{
  "norm_place": "pre",
  "norm_eps": 1e-06,
  "qk_norm": false,
  "tie_embeddings": false,
  "init": "trunc",
  "init_std_o": 0.0,
  "optimizer": "muon",
  "beta1": 0.9,
  "grad_clip": 1.0,
  "seq_len": 512,
  "steps": 14953,
  "dataset": "wikipedia_en"
}
Each number is 50 + 15 x the weight over its row's rms, rounded and kept within 0 to 99. Layers, rows and columns count from 0. The size before them is the row's rms in percent of the matrix's.

# down: layer 4 MLP down (transposed), 2048x512, rms 0.0409, rows 587-613, columns 0-127
# up: layer 4 MLP up, 2048x512, rms 0.0786, rows 588-614, columns 0-127
down587 106:18 77 49 44 68 58 75 52 75 32 39 52 54 48 37 39 27 53 60 36 72 32 63 37 34 47 73 59 49 74 47 23 60 41 65 49 46 60 25 54 79 37 56 55 74 44 52 40 49 61 53 71 29 60 51 46 48 15 62 51 64 48 21 52 47 63 41 47 07 42 78 58 88 37 53 45 47 41 68 24 68 54 15 36 34 34 54 84 58 54 31 63 55 50 54 51 52 30 34 48 56 50 43 30 21 56 40 28 32 26 68 45 54 52 37 43 41 43 26 60 65 44 30 24 51 36 48 70
up588 095:39 50 62 49 51 30 57 44 92 71 27 36 43 36 84 48 51 44 33 56 37 41 44 80 61 47 54 41 36 46 41 50 59 32 56 51 60 27 66 52 63 40 41 60 62 37 49 46 76 54 70 66 53 54 43 36 26 47 25 21 56 16 47 55 49 32 77 68 78 70 26 42 50 27 43 45 59 62 07 50 71 73 52 66 42 45 78 36 33 57 45 50 36 44 30 37 59 55 51 37 38 40 52 61 39 45 52 58 58 50 31 46 58 40 70 22 41 47 56 58 35 67 66 49 54 63 33 54
down588 093:59 55 51 54 66 44 38 58 53 45 75 71 48 75 39 44 60 35 49 59 38 64 45 34 34 35 57 40 88 21 60 52 52 45 31 31 44 49 57 32 27 39 48 57 48 61 69 51 43 81 67 63 42 54 57 33 63 68 36 42 56 67 56 58 57 67 49 52 55 51 35 37 50 52 82 38 86 69 40 45 38 54 69 46 74 56 48 54 45 67 56 39 80 59 49 37 63 47 25 39 55 63 38 49 17 54 51 41 89 50 50 52 51 59 55 45 22 58 68 58 62 42 46 36 51 47 35 28
up589 089:46 70 52 46 43 35 46 48 33 54 46 35 46 43 75 55 57 62 46 26 56 41 29 47 62 60 54 56 87 36 65 79 48 17 39 39 54 53 80 75 65 34 70 26 54 59 48 44 35 78 60 75 55 51 34 40 32 48 39 72 47 57 45 63 54 50 58 41 61 59 56 75 40 77 62 52 39 50 50 42 43 30 25 54 64 52 60 24 54 46 42 64 61 38 38 61 41 59 58 69 49 52 73 42 42 56 45 61 46 58 51 42 41 41 28 69 42 76 48 84 28 35 49 83 64 70 75 69
down589 089:89 62 48 78 57 48 59 41 43 46 69 49 54 56 28 99 32 54 63 57 55 58 32 50 49 59 42 57 41 35 58 23 56 65 57 44 38 35 33 25 51 68 61 60 51 49 65 46 54 35 27 34 45 71 78 40 24 76 50 73 37 39 77 57 61 65 57 50 40 60 68 45 53 64 30 34 73 50 51 70 69 62 59 51 52 42 62 44 52 47 60 33 59 73 45 56 36 75 42 46 55 68 55 58 34 50 39 46 98 65 09 43 57 38 49 36 55 19 45 52 49 78 18 58 23 18 57 43
up590 105:52 54 70 56 43 60 44 67 51 49 57 42 19 28 57 64 12 53 55 40 50 13 31 60 88 47 52 23 56 55 55 69 57 38 61 66 63 51 46 40 35 45 72 81 58 45 47 72 74 59 46 48 58 23 38 38 66 70 52 53 40 83 35 78 30 46 50 41 44 72 55 38 44 30 60 69 62 21 37 48 50 41 63 42 56 69 43 66 42 52 50 40 43 52 64 70 39 50 69 47 23 56 64 69 52 37 36 70 49 48 59 69 74 62 58 27 57 44 50 44 70 28 58 38 36 45 25 44
down590 104:47 40 61 61 51 51 56 56 66 41 53 46 57 62 36 24 56 32 62 33 25 52 47 70 41 19 35 62 38 24 42 65 27 71 26 60 81 54 57 38 44 33 58 16 48 42 41 42 61 58 61 53 52 38 65 44 32 31 68 31 57 52 37 22 60 37 47 75 56 37 34 62 50 51 62 40 55 61 36 49 65 49 41 54 30 53 35 59 49 75 75 49 44 41 32 56 43 60 57 10 51 37 68 52 71 42 43 32 50 35 63 44 64 47 71 41 49 49 71 63 67 57 35 55 23 56 53 28
up591 119:36 24 36 48 49 44 57 15 65 38 43 56 46 55 47 55 26 36 49 64 66 52 81 76 47 42 68 21 61 45 59 51 59 72 53 62 56 54 38 37 75 23 64 95 62 63 57 62 35 41 34 83 99 30 36 28 42 60 60 31 38 51 36 54 54 62 49 57 32 33 56 43 34 07 44 56 52 64 45 35 62 64 31 33 59 07 58 39 68 62 52 22 39 57 64 71 57 31 44 68 37 50 35 64 32 34 64 45 75 50 49 26 74 51 51 48 58 62 70 52 64 46 65 53 64 45 63 55
down591 103:57 64 62 45 70 21 50 51 53 55 83 66 23 85 40 42 28 33 44 38 53 69 74 66 70 25 58 45 36 41 66 49 66 55 32 34 79 74 37 51 65 21 59 41 52 39 50 56 42 35 34 57 00 47 51 39 38 33 59 79 26 39 42 36 23 55 38 53 54 73 51 55 59 18 63 62 37 53 59 69 60 71 35 57 54 47 49 53 88 73 43 43 54 61 55 79 48 55 62 59 30 46 32 65 40 50 32 52 87 41 39 32 55 57 50 42 49 46 78 54 63 58 72 33 77 31 35 35
up592 093:55 54 57 43 45 58 39 53 51 27 51 47 63 69 57 63 44 60 44 36 51 55 67 71 41 52 60 41 52 69 54 30 37 37 59 46 51 35 51 57 12 69 44 76 39 50 51 55 48 61 65 56 36 45 50 50 24 42 57 54 41 38 69 55 07 24 49 70 39 41 38 56 50 47 82 42 22 94 65 41 59 73 43 56 42 37 14 54 64 79 59 81 27 48 50 67 42 44 83 48 49 73 57 63 61 85 30 51 64 73 37 61 68 94 56 54 44 40 55 54 57 36 36 43 51 60 68 29
down592 091:37 24 43 55 16 37 30 32 50 36 40 67 56 60 63 39 30 51 60 23 45 48 41 36 63 31 42 38 39 58 37 65 20 62 39 51 60 48 47 51 60 61 68 16 47 81 46 71 64 36 54 65 45 63 59 38 29 37 72 37 38 48 41 46 48 59 51 50 35 42 31 39 34 44 44 44 36 60 50 58 58 63 36 45 46 58 49 82 44 44 57 47 26 66 28 69 63 45 41 55 21 67 64 44 17 75 59 36 25 68 47 44 34 49 25 67 65 37 72 77 57 56 73 64 64 37 55 61
up593 106:15 67 66 53 39 55 51 43 63 64 37 40 67 45 41 51 41 40 38 56 46 58 21 63 42 69 53 38 69 71 56 24 22 45 67 70 49 46 62 54 37 73 66 49 36 64 74 64 42 62 66 63 21 41 43 51 58 53 56 54 29 51 40 14 53 62 59 60 37 31 79 59 34 44 42 50 51 43 19 56 74 46 41 42 48 29 62 69 54 36 56 50 48 58 66 46 59 49 58 42 74 40 72 49 65 44 64 41 56 65 34 69 48 57 46 35 69 27 59 43 57 68 55 55 55 45 38 73
down593 111:47 54 60 48 35 37 51 43 18 60 54 63 51 46 59 45 48 35 23 62 82 60 49 71 32 53 35 58 85 64 40 70 38 55 44 65 52 65 66 56 45 77 45 56 25 52 53 59 46 26 56 39 56 59 39 82 27 55 60 48 37 32 36 42 34 36 24 50 37 49 84 39 24 58 44 60 80 58 79 33 13 43 31 53 80 30 65 50 55 43 38 37 42 35 61 55 21 55 50 44 63 54 54 43 58 69 64 56 71 56 23 74 54 71 52 40 52 21 20 46 65 39 59 49 43 38 23 45
up594 110:63 51 58 29 58 27 46 51 31 62 61 39 39 56 37 65 50 41 66 82 39 45 47 32 39 30 51 25 46 31 58 61 58 35 55 51 76 43 40 66 56 61 43 80 49 55 50 48 38 34 24 42 63 41 32 63 29 20 56 51 35 71 45 19 31 68 73 58 47 49 55 75 91 37 23 47 30 38 62 42 49 58 20 77 56 33 41 56 56 15 56 52 51 31 43 77 47 41 57 61 34 54 70 69 50 39 30 76 59 46 50 51 73 52 65 62 61 50 47 61 62 67 29 59 53 46 09 53
down594 109:65 44 62 15 72 39 48 45 47 43 23 44 57 37 66 66 46 36 84 31 42 67 70 51 52 50 71 40 27 30 66 51 49 64 48 37 81 52 29 61 37 62 56 69 54 66 43 44 70 32 30 51 60 43 66 52 42 44 48 53 24 74 68 43 35 62 53 63 42 50 65 61 58 47 38 38 35 52 51 60 68 46 81 70 55 44 23 49 42 32 42 38 62 91 55 53 46 55 37 82 58 40 35 45 35 46 26 56 44 54 37 47 69 41 38 56 31 55 47 17 59 50 50 34 36 63 39 59
up595 084:67 57 45 87 51 63 62 47 35 63 37 20 63 45 59 24 35 51 57 42 63 57 37 75 54 64 52 43 60 50 61 71 38 33 64 52 84 55 59 51 67 43 22 46 55 64 46 53 37 45 57 89 67 54 60 46 35 56 28 65 33 25 38 50 15 41 45 51 35 49 61 39 21 34 48 37 58 40 34 18 58 26 57 38 66 46 41 51 71 68 56 54 41 55 83 20 64 34 87 60 60 68 51 24 67 41 69 47 61 60 54 40 39 37 51 41 51 49 40 31 62 71 61 56 84 52 54 59
down595 096:03 55 51 24 81 50 69 27 53 40 43 58 58 36 76 59 60 44 43 39 70 34 51 23 44 59 44 57 70 59 34 50 53 39 56 46 22 42 21 43 50 50 52 23 61 45 30 63 46 62 50 50 38 42 52 54 63 36 61 64 56 80 32 32 37 28 54 38 60 72 60 71 72 67 35 71 74 57 51 70 64 65 37 55 21 82 35 12 25 23 48 39 26 42 63 43 36 57 30 44 55 34 31 51 34 77 32 60 83 45 58 50 49 68 55 74 55 59 39 50 22 65 39 49 18 28 56 58
up596 088:55 43 42 49 19 47 61 70 34 45 69 69 82 49 39 51 57 31 25 69 48 12 68 26 59 32 28 33 61 52 59 55 48 35 57 66 41 38 26 57 03 67 57 50 44 57 36 63 50 22 38 71 80 53 26 72 55 53 79 55 34 42 38 64 51 42 50 77 56 30 60 50 58 70 46 54 57 44 37 20 38 54 66 40 35 31 75 61 46 62 29 50 54 75 61 60 46 48 42 45 67 51 75 40 66 40 21 62 84 42 69 53 51 58 56 71 73 32 52 50 80 53 37 41 30 27 55 12
down596 093:82 34 41 11 58 53 53 56 49 66 30 61 49 55 39 47 57 46 42 80 25 78 27 66 34 27 40 48 35 46 33 36 61 35 40 38 46 69 45 38 71 44 27 24 33 53 40 64 41 42 63 33 59 66 63 49 44 47 58 53 36 66 61 52 65 41 64 49 45 58 57 29 67 59 56 67 55 64 52 49 78 57 57 46 50 52 62 49 53 52 41 71 50 52 36 21 46 31 54 64 53 82 32 46 32 44 58 52 99 44 57 62 49 36 67 58 53 45 35 12 28 85 55 39 63 64 46 56
up597 100:33 52 52 65 32 82 65 41 55 33 50 44 38 51 52 35 28 61 44 66 24 27 37 47 64 59 61 71 49 41 76 68 47 38 25 84 60 39 38 47 45 52 63 47 65 48 81 26 44 43 28 58 66 32 31 63 47 46 47 57 64 72 13 40 46 61 56 53 49 48 52 55 44 65 40 47 67 76 61 51 46 54 60 60 35 41 46 20 60 56 65 51 71 50 32 63 34 70 65 43 46 37 61 44 34 75 52 33 35 55 81 60 50 68 75 50 58 51 58 49 47 45 40 70 45 69 55 50
down597 105:54 48 52 46 34 47 35 69 46 44 55 45 71 52 50 72 45 59 41 52 43 40 14 36 70 57 76 53 34 47 51 39 54 68 22 56 40 46 24 83 52 63 52 64 51 40 43 36 59 40 45 56 76 39 02 27 48 60 47 51 47 40 58 47 32 63 42 40 51 72 67 52 25 36 60 47 47 39 46 26 58 52 62 51 72 51 62 51 47 44 53 60 59 52 55 80 55 42 50 63 48 65 26 33 47 40 40 37 13 77 61 27 37 30 43 43 44 58 33 61 58 74 48 38 35 71 35 37
up598 094:76 37 43 52 48 67 53 48 23 35 35 44 74 58 58 51 75 50 37 71 51 59 52 59 24 49 38 72 51 53 48 66 39 67 42 70 46 46 30 48 50 45 71 47 28 75 69 36 65 34 51 61 64 67 42 70 47 50 55 60 45 26 28 45 53 27 36 56 53 51 21 54 48 50 53 72 20 31 71 35 51 70 85 52 63 55 40 40 50 68 63 49 59 25 45 65 38 23 60 69 59 54 38 54 70 43 43 55 69 56 31 71 26 54 28 58 42 48 58 60 70 36 54 69 51 56 57 52
down598 092:65 51 54 56 50 38 42 37 46 70 60 71 40 50 65 76 43 52 41 67 26 57 62 50 63 47 58 28 49 43 67 59 91 31 51 66 64 48 40 56 53 56 04 65 43 82 53 33 01 53 69 53 31 40 63 61 58 54 62 49 32 78 28 49 37 46 41 28 54 24 48 67 94 74 50 62 62 70 67 33 45 31 56 44 68 36 41 41 43 10 31 32 96 44 17 37 41 69 55 28 49 56 23 47 56 52 28 51 75 53 53 58 63 71 55 59 45 53 31 43 57 74 27 75 41 65 41 56
up599 088:58 65 30 38 21 62 66 75 40 83 59 56 56 33 35 31 45 39 50 45 48 32 23 70 52 48 81 40 58 59 83 67 37 58 54 72 34 73 48 64 47 47 32 42 14 42 57 48 41 27 47 33 55 26 25 39 51 33 50 59 53 51 45 46 40 42 47 33 42 65 53 47 74 48 53 64 23 48 62 62 59 38 77 41 53 61 67 29 46 62 26 65 54 42 52 37 41 60 51 23 50 52 83 23 72 51 25 68 68 64 39 42 29 18 26 58 33 41 39 16 54 41 62 55 33 54 48 66
down599 088:59 42 53 57 79 56 60 64 44 82 34 54 42 44 38 49 55 19 24 57 27 63 51 59 40 52 67 49 13 43 43 52 43 63 52 69 62 44 43 77 55 46 56 55 44 26 30 37 57 77 32 73 34 38 72 29 23 16 40 45 56 50 66 57 46 61 30 34 46 61 65 30 47 68 35 23 38 41 65 47 16 45 33 29 59 28 49 31 41 59 44 70 46 58 42 44 27 39 56 47 54 60 55 47 46 43 61 38 72 34 48 55 49 35 71 24 67 57 65 44 50 12 42 34 79 57 69 04
up600 099:58 58 63 49 48 49 48 63 89 67 48 76 55 59 36 49 57 38 48 55 22 25 57 63 55 56 56 57 45 56 34 54 30 59 00 44 35 30 81 65 66 75 34 56 46 42 46 60 38 49 41 44 19 60 29 71 45 51 43 38 51 45 60 41 44 24 40 44 76 46 23 46 49 64 47 31 32 53 63 57 37 55 55 52 28 45 57 52 40 58 56 72 65 22 51 47 23 44 58 34 54 30 66 50 58 63 37 44 57 18 59 56 51 66 67 49 47 42 56 56 21 28 51 46 64 63 55 57
down600 099:66 53 26 50 40 36 50 72 50 70 42 85 81 62 68 72 67 45 52 46 51 73 45 64 71 67 39 86 42 63 42 16 54 61 38 67 58 57 54 51 35 73 60 48 40 29 54 51 45 51 37 56 49 27 58 88 51 33 57 69 55 47 68 43 45 41 56 19 41 57 69 28 41 52 54 70 34 40 48 59 62 61 48 55 24 44 46 59 74 49 53 45 61 20 36 25 61 58 36 16 25 52 50 47 45 52 38 69 28 18 86 70 42 39 52 58 54 53 52 47 53 42 55 38 78 32 19 69
up601 084:34 87 44 20 53 47 54 44 54 31 83 36 50 68 64 38 60 62 57 44 24 51 47 73 60 68 46 60 68 45 47 55 60 41 53 45 06 58 46 49 32 77 47 37 53 36 55 31 69 51 58 50 48 61 35 40 53 60 58 37 46 52 47 63 45 07 44 55 58 48 39 55 65 67 60 37 48 69 32 32 59 49 74 37 26 33 65 37 75 63 55 26 54 62 51 60 62 29 55 50 60 09 69 53 74 70 48 75 49 45 12 37 64 45 80 49 42 77 64 46 57 45 59 57 41 63 62 39
down601 091:61 66 59 15 63 45 39 49 46 54 21 29 82 44 51 50 46 14 41 57 85 31 40 30 63 55 34 47 40 50 45 53 48 60 21 49 46 51 45 32 39 48 59 53 61 38 58 57 45 41 59 62 23 47 64 67 33 41 66 58 37 83 66 32 54 66 50 82 41 38 84 68 38 27 36 31 34 23 49 58 26 59 37 45 40 74 28 75 44 37 54 44 61 55 76 49 71 47 24 52 59 15 54 62 37 51 76 65 29 36 48 69 64 27 60 43 70 51 80 44 61 94 61 30 52 40 58 63
up602 085:31 56 55 66 44 36 50 63 35 41 48 42 57 37 42 33 65 33 35 52 63 47 48 42 54 56 25 37 32 37 58 69 56 33 57 46 49 52 28 50 57 41 65 74 56 55 52 39 44 54 62 44 62 46 67 65 34 34 53 53 78 28 58 71 37 73 67 55 42 66 22 55 25 74 25 53 44 70 29 49 85 49 68 50 38 33 70 45 56 55 51 34 48 72 97 56 61 58 69 43 55 64 64 48 41 39 40 40 94 61 37 57 61 47 18 54 31 68 35 63 51 61 70 59 57 40 46 73
down602 098:50 63 48 50 53 53 58 39 52 58 32 37 48 41 53 66 33 60 37 43 49 49 56 29 36 36 67 25 57 87 40 51 51 34 37 58 51 77 61 48 39 25 54 49 39 54 31 55 32 52 47 51 59 39 36 36 45 51 64 50 31 50 63 36 59 63 71 47 26 19 53 72 49 43 52 57 47 50 54 61 54 32 66 50 72 51 38 50 51 70 61 19 65 60 36 52 35 28 32 52 47 56 37 65 75 54 33 50 99 86 73 45 51 24 39 31 36 66 32 22 54 54 25 86 30 49 59 41
up603 101:58 55 39 49 47 45 30 89 47 39 43 57 58 54 42 72 46 48 31 48 50 22 49 52 69 50 60 43 72 40 46 72 75 54 45 43 57 65 45 45 67 42 53 51 39 39 55 52 64 80 66 49 34 30 61 77 52 37 52 50 57 42 51 55 57 61 36 69 43 25 33 68 51 20 73 32 54 56 51 42 62 72 47 54 57 64 27 49 53 50 50 60 65 73 42 61 49 47 53 76 74 49 34 46 36 66 52 21 45 55 37 57 41 36 31 62 83 34 51 46 69 55 34 44 36 49 63 58
down603 095:36 78 41 29 54 29 27 43 27 86 52 76 49 39 73 52 68 62 22 52 36 35 39 32 63 66 39 39 54 68 53 52 57 62 54 39 72 53 75 42 56 54 39 33 40 42 52 47 50 70 51 45 68 49 51 83 66 28 57 80 72 66 87 31 64 82 42 60 39 36 29 55 38 57 54 58 41 54 51 50 87 56 29 35 33 61 24 58 39 45 50 54 51 64 77 45 38 44 63 59 54 48 65 57 45 44 64 48 72 60 59 19 31 18 48 28 78 30 55 26 40 62 54 50 20 31 43 61
up604 092:57 64 47 70 44 49 70 32 81 30 43 65 34 62 70 32 42 67 34 46 42 38 54 68 55 46 53 41 52 35 39 52 51 43 30 79 59 74 52 50 43 14 56 36 67 66 46 47 78 80 50 58 50 45 27 46 33 55 68 51 65 53 25 42 53 38 38 19 33 53 53 48 20 39 34 27 79 53 40 53 38 76 51 58 51 53 56 23 37 45 52 47 54 68 28 37 71 43 49 20 54 51 58 42 71 27 56 52 64 63 40 70 57 78 55 60 52 63 61 47 30 59 84 46 70 58 61 78
down604 090:50 55 40 26 39 51 59 42 68 66 56 51 35 38 59 52 52 42 60 36 41 59 57 59 53 62 47 37 60 59 66 63 79 35 54 34 67 72 69 64 55 71 53 39 19 41 57 62 67 53 58 63 49 60 52 30 62 65 36 52 39 45 60 59 51 42 63 56 48 70 62 46 40 22 73 53 42 50 48 47 41 57 46 35 37 55 39 44 26 33 39 49 56 33 54 36 55 42 50 43 37 48 76 57 53 58 76 44 00 33 47 53 50 45 32 50 30 37 47 37 72 36 33 58 51 61 28 53
up605 102:78 46 25 35 58 51 50 79 57 55 67 90 20 24 28 49 51 34 59 67 69 43 62 65 58 46 37 18 62 47 25 61 73 40 57 32 15 45 45 57 72 56 72 72 38 59 61 48 54 50 65 92 38 14 27 70 59 66 62 67 42 44 38 57 57 46 30 43 61 64 69 41 47 24 52 05 54 64 34 62 64 35 70 45 63 50 59 67 50 86 75 14 42 62 52 50 48 25 66 35 53 52 74 32 54 61 42 40 65 65 37 46 26 44 33 61 73 55 55 43 30 69 51 83 40 70 49 43
down605 109:48 45 38 50 40 68 63 41 79 39 38 55 29 63 50 35 70 24 87 60 73 30 46 52 25 62 42 50 34 39 66 38 69 46 25 45 69 20 39 58 63 33 58 45 47 37 53 51 22 65 46 73 62 29 37 59 52 60 44 70 73 28 44 51 60 59 57 37 58 41 70 56 58 69 67 24 61 63 24 54 71 43 59 26 89 68 63 31 36 49 53 57 54 36 50 61 79 43 62 36 52 57 45 39 16 48 60 40 63 51 55 28 35 82 54 51 37 76 41 32 22 49 27 55 69 70 57 44
up606 101:29 72 25 47 43 16 25 51 46 77 56 36 36 46 61 36 57 33 43 48 56 36 55 44 41 33 32 21 74 79 49 31 40 54 72 38 24 42 58 70 45 60 55 64 37 20 40 26 58 37 59 64 79 50 39 38 99 49 65 37 57 44 42 65 55 52 51 34 63 49 55 37 41 40 49 58 49 29 61 17 64 34 54 39 69 56 54 43 53 62 68 51 48 35 40 33 49 29 78 59 75 40 40 81 31 66 64 76 60 49 54 66 21 50 37 62 43 62 53 49 57 59 22 59 31 60 61 63
down606 096:35 32 47 39 60 63 47 68 41 68 50 51 56 46 37 29 61 63 55 35 78 50 22 79 64 44 41 44 33 19 44 61 19 68 60 29 70 58 72 45 54 38 61 47 62 46 50 44 43 62 46 57 34 31 67 67 25 63 47 43 27 38 76 28 51 55 53 55 45 62 33 37 43 65 75 46 35 69 41 59 59 47 43 58 62 69 49 37 43 37 45 26 73 19 55 40 67 63 58 27 62 61 45 65 68 40 41 72 99 63 57 42 57 35 33 57 45 51 45 58 54 44 46 78 49 49 69 47
up607 095:53 65 62 69 71 56 32 47 50 46 64 87 82 64 44 72 47 48 55 37 72 60 42 83 58 42 30 39 53 52 60 66 46 53 46 37 56 69 58 32 87 37 39 36 32 47 47 59 59 24 47 58 48 69 68 54 65 40 58 47 68 59 44 50 42 51 53 47 45 58 66 21 58 52 55 72 67 70 65 57 33 64 65 62 38 41 47 37 70 44 50 55 38 26 24 52 45 67 52 54 38 39 34 46 58 42 44 58 36 62 32 64 07 56 74 42 50 61 41 53 55 58 50 78 67 77 47 73
down607 090:44 49 50 53 66 21 66 42 34 46 39 57 59 66 47 69 47 60 65 41 65 73 53 85 51 24 48 38 54 51 41 57 59 52 40 39 56 43 37 51 41 44 40 48 24 31 57 51 44 56 36 52 43 36 36 53 50 33 34 30 33 55 50 53 46 62 53 23 64 56 61 19 56 69 67 33 22 57 72 44 29 33 56 41 70 35 65 73 70 42 47 50 19 43 56 45 65 60 53 52 64 42 83 84 53 58 32 57 38 64 31 44 69 16 47 68 21 70 46 35 53 37 35 72 59 41 59 51
up608 097:70 78 39 42 72 72 67 54 24 57 40 63 47 66 37 57 60 09 62 76 58 51 78 51 40 68 73 41 53 57 33 42 40 62 38 61 51 64 50 53 42 62 62 29 51 70 52 61 56 57 48 59 58 76 46 38 67 63 66 34 56 36 75 58 80 40 40 59 58 51 61 60 29 33 51 52 43 43 55 45 90 53 44 32 56 41 48 34 45 49 31 40 65 69 47 51 43 56 40 50 62 51 66 39 38 56 58 49 23 46 22 51 43 30 37 51 42 46 43 53 61 20 52 63 44 47 69 45
down608 095:76 45 45 54 36 43 65 73 49 40 50 34 61 36 65 69 49 30 39 36 57 39 75 29 58 53 55 45 42 15 40 60 51 23 60 55 65 60 34 38 51 26 46 34 65 63 60 33 38 39 34 69 32 55 20 23 65 27 39 37 10 79 49 50 45 22 65 45 45 24 81 55 28 38 36 68 73 47 33 57 33 43 64 59 56 59 51 60 73 31 59 55 59 18 48 66 37 36 56 55 55 34 68 31 70 55 62 34 28 65 52 41 62 50 57 28 46 56 55 64 60 42 34 52 75 62 68 70
up609 105:54 21 39 42 52 53 57 14 58 44 57 55 42 59 58 58 52 45 69 64 43 48 42 56 48 26 72 27 63 41 53 47 35 55 50 63 19 64 42 46 50 69 50 42 40 35 52 56 77 30 58 51 41 50 67 78 46 65 27 59 59 55 55 63 55 44 40 41 43 55 45 81 54 45 49 46 57 53 54 67 57 55 40 57 08 62 49 24 56 27 55 39 46 37 55 50 56 51 48 30 34 44 63 49 24 61 26 41 70 42 27 52 52 62 32 60 56 45 42 24 51 60 48 55 51 59 38 76
down609 100:61 54 37 44 24 56 88 43 25 54 37 53 56 53 37 31 63 44 28 51 81 55 61 37 23 53 66 48 26 60 49 72 34 35 35 37 55 44 61 28 63 73 39 54 38 44 30 60 42 45 56 50 52 21 59 38 36 38 38 48 59 83 48 65 52 36 49 55 61 54 45 48 80 31 71 57 65 55 62 88 24 63 40 24 61 37 39 20 36 38 60 45 57 65 67 46 43 30 74 51 61 48 34 38 19 47 58 81 73 58 43 52 55 51 67 33 57 28 38 36 62 19 58 57 23 56 26 62
up610 093:45 42 64 37 47 76 42 49 57 50 31 62 46 33 35 60 77 21 67 42 36 56 54 65 59 40 36 40 52 49 48 44 37 64 53 44 56 38 54 50 48 46 49 72 44 35 62 72 78 30 41 56 35 64 56 68 56 44 56 49 43 53 51 48 51 40 61 44 59 09 70 36 44 60 39 52 46 62 79 38 37 56 64 39 66 75 48 53 66 68 30 60 52 36 56 75 29 38 49 41 51 47 45 28 46 73 61 54 55 39 44 32 36 13 68 67 58 52 24 08 66 23 69 59 37 60 67 62
down610 098:30 52 68 41 46 39 81 66 79 56 61 41 46 21 70 45 37 56 47 21 41 39 30 21 50 25 58 70 70 89 54 43 55 10 76 55 58 44 54 73 53 41 51 49 62 48 31 53 76 26 31 54 56 74 41 67 47 50 42 25 77 41 65 59 65 38 57 63 63 65 57 47 51 47 34 34 47 88 50 58 83 56 52 70 42 38 64 88 62 36 44 50 54 39 31 55 10 27 06 57 57 47 56 54 56 55 48 37 77 55 83 81 56 48 42 66 49 61 37 71 68 64 27 54 38 16 57 76
up611 100:31 39 35 71 30 62 60 44 77 41 35 57 47 87 43 49 80 49 50 38 52 38 69 46 42 47 41 72 87 56 68 50 74 67 60 44 48 41 57 59 21 35 50 64 37 68 59 74 32 38 19 51 86 52 55 61 48 75 33 47 49 48 43 43 55 33 66 67 54 26 52 39 52 60 56 72 40 27 53 29 43 71 57 42 66 38 34 56 60 54 63 52 77 51 68 26 45 33 59 50 73 48 53 93 42 53 57 56 55 87 47 65 70 49 79 33 35 41 44 75 48 19 72 57 51 34 52 88
down611 100:47 36 50 49 43 55 55 41 46 50 42 49 41 76 49 41 50 36 54 81 58 40 57 23 77 44 36 48 57 40 49 52 46 44 53 59 63 34 42 38 60 29 48 49 68 61 35 69 42 35 68 40 44 74 78 70 28 15 35 74 20 34 47 48 42 57 71 31 67 53 33 55 59 64 70 44 48 56 30 48 71 51 53 60 71 55 47 36 46 54 71 67 49 59 49 30 53 57 18 37 44 49 58 54 49 77 65 55 82 44 49 70 69 47 44 44 53 44 71 58 55 32 50 59 52 68 43 42
up612 099:62 46 59 45 37 51 83 79 69 43 63 55 35 39 52 40 77 54 16 43 58 53 30 56 55 26 59 55 39 65 51 46 59 51 44 43 34 78 63 37 35 68 22 66 33 20 42 38 63 77 56 32 54 42 11 26 60 44 49 62 65 42 56 69 59 10 18 40 41 73 59 60 62 78 63 52 52 62 53 25 85 31 76 49 50 73 68 53 72 50 47 40 40 31 60 41 70 37 35 55 41 47 29 65 65 52 48 43 42 54 47 52 35 20 67 34 63 34 44 40 19 47 39 27 37 30 71 25
down612 105:64 57 49 45 68 52 44 44 28 66 54 30 30 53 51 64 20 45 71 72 60 61 32 47 77 46 65 75 63 29 48 47 51 61 52 63 53 42 53 48 66 38 49 14 52 37 52 72 27 52 48 41 68 29 74 30 46 60 33 24 38 56 54 56 39 43 23 56 33 73 43 55 70 59 47 67 56 50 45 82 57 60 67 39 40 38 62 69 26 60 48 63 47 71 49 59 62 66 52 38 53 72 67 86 45 64 42 70 61 34 82 68 39 53 67 49 81 40 48 47 42 40 41 61 71 38 40 51
up613 101:42 51 71 56 56 42 49 72 70 52 61 47 41 49 39 51 30 25 36 59 39 61 42 39 57 77 69 55 78 05 51 66 33 22 42 30 80 65 47 57 40 84 60 30 40 62 59 50 31 57 24 68 33 63 65 50 61 52 39 58 41 37 36 44 52 50 65 27 62 49 43 42 50 52 39 64 61 62 50 46 46 58 59 68 76 53 02 65 40 69 31 38 45 54 58 45 67 49 60 37 36 34 59 48 39 67 58 42 39 53 44 71 48 60 59 73 38 62 56 56 68 38 52 48 58 23 46 48
down613 098:50 38 50 41 70 55 68 81 67 42 77 40 47 65 62 62 51 37 54 58 41 33 43 52 47 65 50 63 45 27 48 38 15 21 65 50 43 51 71 34 63 74 49 52 42 52 42 74 76 27 29 56 32 40 68 60 60 60 56 59 50 56 52 79 71 40 47 65 76 37 20 48 24 57 61 33 70 58 17 35 60 40 75 78 59 47 60 54 51 77 31 60 24 49 46 56 22 53 53 48 69 34 52 67 21 48 44 50 49 61 43 44 74 53 82 46 49 56 50 61 66 27 72 47 67 61 72 42
up614 100:42 37 41 35 29 26 55 39 72 79 41 35 37 67 40 63 52 66 49 87 51 48 43 76 53 46 72 51 83 23 74 55 49 46 60 46 44 43 46 58 42 50 33 67 41 19 54 43 62 49 53 63 62 75 36 63 57 50 54 83 68 43 70 48 58 70 59 79 53 31 42 64 54 40 43 34 59 48 55 67 50 42 48 39 58 38 30 70 65 36 35 76 79 40 46 55 53 84 52 31 50 40 37 52 42 41 66 59 38 23 69 28 29 67 68 43 46 33 75 25 51 48 49 53 49 67 35 46